Weights of a small GPT-style language model, trained from scratch on English Wikipedia: no biases in attention or MLP.
Each number is 500 + 50 x the weight over its row's rms, rounded and kept within 0 to 999. Layers, rows and columns count from 0. Numbers have three digits each. The size before them is the row's rms in percent of the matrix's.

# layer 7 attention output, 576x576, rms 0.195, rows 0-89, columns 0-71
097:532516425465449599560460523597533458539459440518510506565410485449465464528503480579465515516502480575512530520647531470487547446570507529412531483410455510534418466573466494539520515504394425549492480512477505557548
095:518524499534486491435606514432513444446577440485515487526422545570411490442418527455521400543518479488465570594463504438587505465371470541530531613483479501448558549468546523574541562589464430430492472472471531519532
099:476536462372441528556525460493488584483597395544546532440550480573467466476505539460486436446448486484562529555508421594537495526476438615446428522469545560483500576633501498480563498509510543496518471481561529569434
101:460497597511532475452459413526457603504569495500549475563558355593490447511517502476524519468435515475526481552492598476507566534583542419443385465533591468483380492455560515420509527515468612561544450476494466499549
102:544492548544365569539428424425484473450470498488425566550625513480595478604542429409405571585496494509417591471354504539549468523433577423391479410541563472574488520477478483442491565404492402578524480518559535501533
095:371455358438478496489501511530530501546450529491516497460552498502485534488575483398481557451452464517453507437541489468488548669597590557437406602565613529502504414510467495536578530521537473494507449556485496554537
101:474511426520501578508470538456513558536440517552493470553539589438472556587510480528595617497485382619524508513529321469562474599487508513447494580481415549500494484413511496561470425469470558518590501469392526550556
098:395485627555431468513494545544487568507461440487529384424459523496452429475459480525555607517400570509585480467388521445467572541446474473555456590561539475430580597445515459429559485497569515518546538533478476384568
099:576528508563651541424447430550638552560501483521481464526461544449437499513398471535504558434556508443508438483540477541490430525495475570401403569528516474488478492506584414403476503494508503435426572449503465453494
100:522459445443515562469478375507435467564398551574430501516496641446409554494521485471503506500501470624498454448523555479464536524525473528465455521387444354506415559499452472509495418521446551525407515541568589522458
093:447514463496432537508459507506463509559448545408441534499448563411460420442428413530525522497478579508500519531482573506552501430417471515491394470513496436470490515488479478482488429485540479461470545519473527563459
105:509493502486474582518488540403487403473494352456536482479511567473567499477485484553488492573583539446505420452506445558571509578418467467510468527441465508492523496464494467440474477504547454465450480456581571423405
101:458459539500514502483590377545553579542532503476413553480457478474480606577483462489402526465440513457491572452489441587444505434505442464475415521628538510444441465586520451555505617479613480586536508468513548468457
103:551507550524507543477527602370548469599456559531497450515428508501523451504483468503454501454515527415487514452419579396563586513509499526509513503492519516525425421577539443671498501328511595481491520516423502482484
097:543482446522421433524423549582462460495496511467542545558510387534439505550528549491433508589495582552513476525431538441376433604546529511521534555506491543413420506522501571454505495490624520495530474575485576484508
097:458555527483521435367488553400463555495553481491504464436540505513367480533470509440417542407548449485511515530459518559558614522533537571425493522489491456629492589496400467504438516493544412487519471441588411446473
097:520592566427473422461431534431623486532480400486468424465527481465438514472530516514497408487576466478517499522583574439495553562520512526546560579598478527543562535458582435576503518521552496549410541473466522471486
100:495491511466550490529513440486506555431504475545522485590510550468509480527555458462493547497446470649493537570515568534450578521497546402552471525576441458600447512534451499509501518425523499529500523432571513425559
103:445498535514500432576484445465564532491463491454463475435420471434623447536459566445426459559470522592568425526461549580573524447559565450511484550565515513488480508506503485602425458432524452481587466501481421511540
096:459455479544487489591468415430516451535446547543516507496495416551474447518495512504560508526553483518501544480584443599495462428562506504519440535479504476470552560496567489432438410491518378388492502454449465561509
097:513518518536502403477482445492487367546477529506395404515473591607366593507435437540519411549442428457593475444446471442511451642488415465394492545457472455468466478469426562377502526537599484593411502432433606465575
107:465465419479452495510530589476540605440383537502551421500502537545466481474493478584510412487465534384435438444510440433494584471530354517472464500547508603547481530471489509548636485408591437513513521513542585554451
102:506496497502404511356415535511455487509462522558527453519509516419423437462496591511462458488423436538467442508415466473458475433501454610526413466538443566486509447456439452474484455539578564518479490518468469524448
096:634413514580416446532413472524534503442544470512507415499515492577453503427544559454527452504553542478494590492558493518364468531426580550439415458581512522601535506530523434559593403484599557485506486427453543517520
102:477468474429495501536509552558487518432508507552505518546438572413464485461444531521505540517485507480429485530532489528414573528557500451499520505656478596438490586443594614572512537470548578385534568465510505546438
103:437522399486446403488526487578446513537493566532468429474527624465487555609440452376477390507519489518467517466486507519520463538574473504429525518611526600476500463389501492498429445491548493513476513504587570465474
098:531549491582480537416493499534571556539502527540474530476464451465537493435426522391600502487506528427584464561495400504395447480479503504353575569532493546448551601500494494488484458502496618525527485510477555610417
101:413436386603698550498413580496483591429513544505473487523593468472555575472513434548537588610478482501453425491430476542505447530541551612383527466533540479533560481474483552501571521472493514447529473525439544465512
100:505474555550549466419411467602598545524588468561586440473528542576456403572486457474491492504511529539571552431440498447587571550513495432617521612546430505438522549456490527435573421427420485583493602510535492553440
098:484414508478495463490524454516568462549504519483528515505516497520546391543424468589441440512570445577530516494474531422450398465525438428542495492576489438474420443452594475489545568500485590422522579480410495606567
103:523592570467540397456422490522588497436365493598546586475578466451476480511534492486358523590547511486539647497625554488499495499508512496484541507478471479638477495551405565492479427529416446440525583520500487482454
101:471507355576489479518533423511420483489457442540533485469576566480409497530539532556531502573505449473515565497555520450459509546407497634484496581441447499379582508418403482461449506493522463531449437499507565441479
105:455406389500456520509469494522511454481507388579608604522437550543469560503511560424549403506459492493516588490465516547459501433425458485519442394488485484399488468452462555519579514485512575535467469458499502378419
098:570556539546519547604525463523532525521603435462426480425466497521453517560495470491455507516529600428470566457504374519464610419446551448573611501447571517524528543527489535441576533523482481422399469489528503374459
094:419508469546433389621514473587452519558476456585501527564494391464483459476449519462519480535508503485530526453488436475577494488437512558514478492519336549662516431483411418542508557609457581423434513502491519469514
105:516514423440470476560530424468526487473481437488490528466470534586442417561484411450535422463454413455466495475507520542482537450509528535496430505618454465524567500484487490395442453554611511469554424507471504629456
093:428590464447487534395481428501427451455471422494570450476445527502485510529473539515594443532574522510452563521561531533506460567522521509517466559492494550502494536519568500430576453482399516407459482495514569553529
102:530627478472537428450494448504502564558538473550518494557529487458506517533497492469436513474528534494590509545558434512455495534523481529508521439426441589631498498488466439538458488488492546471522519481439511516457
092:533396504396487468584369539507508431558528446568546456426497501507496468419502417483461579523446535479372465465433453505446531513522530456487445494540441503517472559453507461484466475462518464466481546416497487512584
101:632488543543558446458425480477533380484486493568477458506594556471600490457554475480462563493485497397586478504477466561454483513609516489557559458522551532442462513513418526572578554513530477414505567597527573457498
099:512515422459591495531534545450553571415530518442582517469500565468552500417474496598468473478598557538497569537380517480473498519418446481396514412576440506532516497595518466490597423482461395484589536528500492425501
101:489585536504476547496496606459436612516520506478460513541457495478569428477435548480554463481476560524474463527472496406542467503611533520542612520523416560507483443522484524468505445497491592573551539489426509449414
098:539437491518504461540518426506442544448537557557534479490394602427493490473463539525440492535464451551446521496514488553591472548531474547581541505488530465481460479429499503551501549623432502449489462582413471526561
099:422501491439515547468423509482518572511439569560569430475544566563523396462543558641569485523535489446478448496485447486389378463536539502557501469481500513496492555543527626473464483434486471500608338463534447475505
094:587446448597529454473556558425424516469489593558477519505517466503389513528614468510519543492491543509541489464412482579506464520517561503481413515502501538460525461532477354389443501502555503468558480470516457489516
095:507482536442575505545634548502377592539487580496491520401496398468538537493434460465511452481446446500458499486450525505497553493508561498543376433541574584475518520523450448396618489554406578442499500535522495516581
101:556494522480502526514473440498505476434485562583558525599556400498466458508435505535421444587537540641483519388437539517528493470491511471535571491537528563408488453461532566434454513441452542430488343451462582490383
097:474652475492428518476523422594528395539388602456506498468426449538534449413553569450539547487444352579474500559512403532499501580495524448419425436480527473595550552504506531610466375480455528525484596521457518536470
100:424421441462382442542565485484543524468575524594585605492519499429449459436442505571510396496469444444401442488541520543516495484448510429473471524480405455505537502443508527538535555515580472492521434556456539541448
099:506476551475527561555507502456546405498512475425561500392437493534449541505563488599396511490542575447465537514480473511548606516523579467525505481422497542643525446491476537510467505470492496514475565470463549527544
102:455440509368435484512514519440491445387523550419526588447510518481453482539446460498509480488456536499510437483401502475519441418489558541524586424562425512435496482511518488527461536452507561473519445485552472459524
097:486524405476628629545558460581490522531480434503479514492486480528456494351461521489490510502499511550498543489491479552603431513580573467537494548445564455434502507589481437552438391545551555410466408484423451483453
099:522515476604517637544525497422489455526517437474492508622459560420527462530486544572682438512502454556547484481415493572497554547509476472489495499521470492586437496490491530534442611497534561438592516553496518593483
101:527537495472387560597548524553605507511497463455451507514474493490534424457517465427492541451454568542517588563613478398563520596434541463346557522569503494485524599502446623514587579545479577541547438568509521486468
098:455536422504645536563350544479523493496404536472484504451456525568410544549497381520518475500497495532505544540528520489457529573601556514520511498551555626575516428506503462531528479519463493565522519484563495525510
096:615517507419502456503493510524510547539436448427546452562544435545516457541541539504536627473491567484467425606500523565554462478363365518477475580464482309516567425557546490496490470488477426547463531449468549335565
101:400579491511491453520521477512460368493493591516450467625529516408500519438437346452430470441530374423577564640512510526417572467466438430482509461611517503445461569542444462533474474466527442553508471538516647448448
098:516524523461477600541533465460518472586561496557500490520441447416542456505569401508493422505446527581475565567470480478453419441474448568540415423503382475535468524477511532357524494431487438511493500498467464522469
103:459458516484552559535536575486499580516530394536488479531525450391487485440545436431489520386514544514516491538495482496547587528502483515681576531516449503551448361493468507368503563460451514520469479502467584421511
097:503443581598476503465475452540514507537430511424449554517525489520498455576489503569541472452521447489542441494587421460540497554457458502530532560539519431432449510453479474505432452375344447406479534441588410536529
101:486558418417485525410534435564496533465492581512465445476544392458569534512590536571614538495573514510489477549492524545479435512410435502529530581462474483480492550474554583547446551536494553494467483450542542464545
108:510485435530443470401587475525569423489525455499490569555513438524514467568451542508557445468504508501558478510513396442551464572451503499524514465472554525520594489483512558638594479457495552449545540479560420504523
094:533626540522491552599538557655524500413440495523503517422473589525436496566444490443532527482525580417528608554483492608589501493449563452464428541485541496605490584432385566438482554439549429519478483558467592544486
097:498536488444493464524553403449520424507511404665496515567508597521451467473436430519486449616478495449527491511516468524612481553494570438442376468539467512538424464555437581489501393414448535505448575517527425429537
100:569457496522577456491641469604497516504410479389489518545602473538504421470542565492503478533494514553481451481512501648511409457543600506517437462486569503433517390433515458477573408476479418468457511513579519488492
100:505563474559498542530569466523511421534525555438421555544517586528429494549505483541588489502452470472508597417467535477541452445593533530427545451479472505429561440479383492532428593533571517465463499524553496539480
120:460471476460553462507471515498466454539446531521453583490471508451505458389456573457496496477488511365485575529513466455465541516486520444565552545486539477587477471555543477447538428470376494493641584561461449448486
100:628610496586491459528501453532494474417437480499586478526462501507477460387505516512510420407455403508480486426464550500517470506454520501483589527474541458507493559464538587529531413412477511458462465475558510471486
099:534473548534534488440605599553461453444595544535518561497561472442377428569465620596471476495497428487544528514512538576411575560463535573426580554477580453506429493564554446453488451554501395473440552421459476371478
104:464498551427515471521450439450587537451473603491488530527649526472521522539483513512508509505531450515450487422501493390481525449600471445500384531487490532414528495615438431472470443468472455509544477546530533433489
098:593520508475573393392451591416599500482497518568445426594524453535494480567485460395496534480547470469528479582524460559497488493476598445597465547488476460485449503472544560491474511622513518428493515514605477418437
101:561471459539563474465457540510413443582469472594523466575441559514474476479540463458531463471483478479458587452483591429493494483358475507540446504468506420441521518528562589495423548488408564516547547546517490468558
101:548529488530474556527473492513588434530492561480521453560548426454531600534521471566488469460463505406460525568497531480497487440498428585559538472547517506445557428627531513460434528556527508515488557450473525482520
104:551392490495457487567460508504463570448561529488534481528479500630560482512567485476562448550560534490516487553445454564475558478587493537545436521397448401444572584501466533431544446410451618506483585498516485510477
104:608548488593563521538512473437491421417511525463525494410475515460486415445490560484391579447529554589593523550588527481602507523506438569489578624575438478549532625484483372479519669475605485519497448384536404466448
101:561590372585441532560465506410505532589537548485418516517560574428521584413464517485550474490576511589516477383610534521481564582482385523390455534546447566501471480604520512493398496557496455547483553510541534421637
093:566535522367513407552471502571549489427629522560570436466467555548499425499467416454433485578505494546507520530511514577631498501557441460509590412497492483482424358544438455529518433558445558530507467546553363499451
091:424483563559453535448495540530434396518446479398582469440527521433475574474438439532538555572437648556546587564537451454447502519440470555515538551502495427560480467324474553625460516456469490435512488537508459428502
163:429485574500542514504558438479547456402488538510507525489489516567481496521505480472488531453537496533462433451478519519474495488489554585578486491490564517543498431545411511475488455599593552471434510526569461507484
103:564503525521531517512573479556548408494522524421441462522495545561490449481451497476460410499475519552511516546432534458488448424494609418569577508473485546571493495454476514542475395496393486588525511539458462545563
108:558380498397563452521464498577528439515564444504551454521523581477481421433553485486455594475450511605529457562576438446451412534457584520379470407558548464394555467503384411366498450454535512469469482422495520456511
096:578538496595503531484421520596502510597464569465483495666540487502460509426549422522464515564571482510445523387469554465513426467524466441537444471493398465595478529559418392542592464433608502579421475605430540501562
096:493466485432479501486485426478501584545515617518518516491555498468612412505513497602516523519490538527533613476558484514571428427397486468441504492507526438576533545370431391453556478519527516532505542542546464485461
100:516402559494554435542466465543481481497441483517586449544445415586484445517499438400485503466493511455496527462561413543507456532499492441487472554512486475521547502581579475525539489539492483501527436592436476445503
105:496531453565541463521542475459433444454422451493505553400448439509530432529479558463407480481509451536452505522489523540544475550509498534580505603515551527483415548601543502375495451506452462627596423460561482426501
098:478597517534557566526462498564460492574445457539473479506509471471595524443474502565509480530455504522585546541491542532449527431552465444464607474601461534555582539494454514498473494537563461517528460598502492491475
099:524483533530375513535425544432448513539441560581535449513629548453482530579560468553536479450475550608522478536461463519526489467497544402492493502460529571487528466473460556542519543419528507365445593483508463585460
094:431609567498584514499485525491566636547508477492526538551425489580564414430454450497476559485459482537423535401420562566538509645552435530491561475566604481471541534533441477467433509555500455460400400484490498480571
099:533607555471456474587475489602573574487510519521406547554418530456515493509619534547533495515436442444526450499458516469503511509470540407471544533513483454490489535516450464568482532507516439420530566446478359469536
104:572429512564483648460484513505453458489516537505381521485484530493501522530545549464486532480575501470450572526462482499521545478426510503507542471374479511540541498502446464439556433524505482543552525490501534366444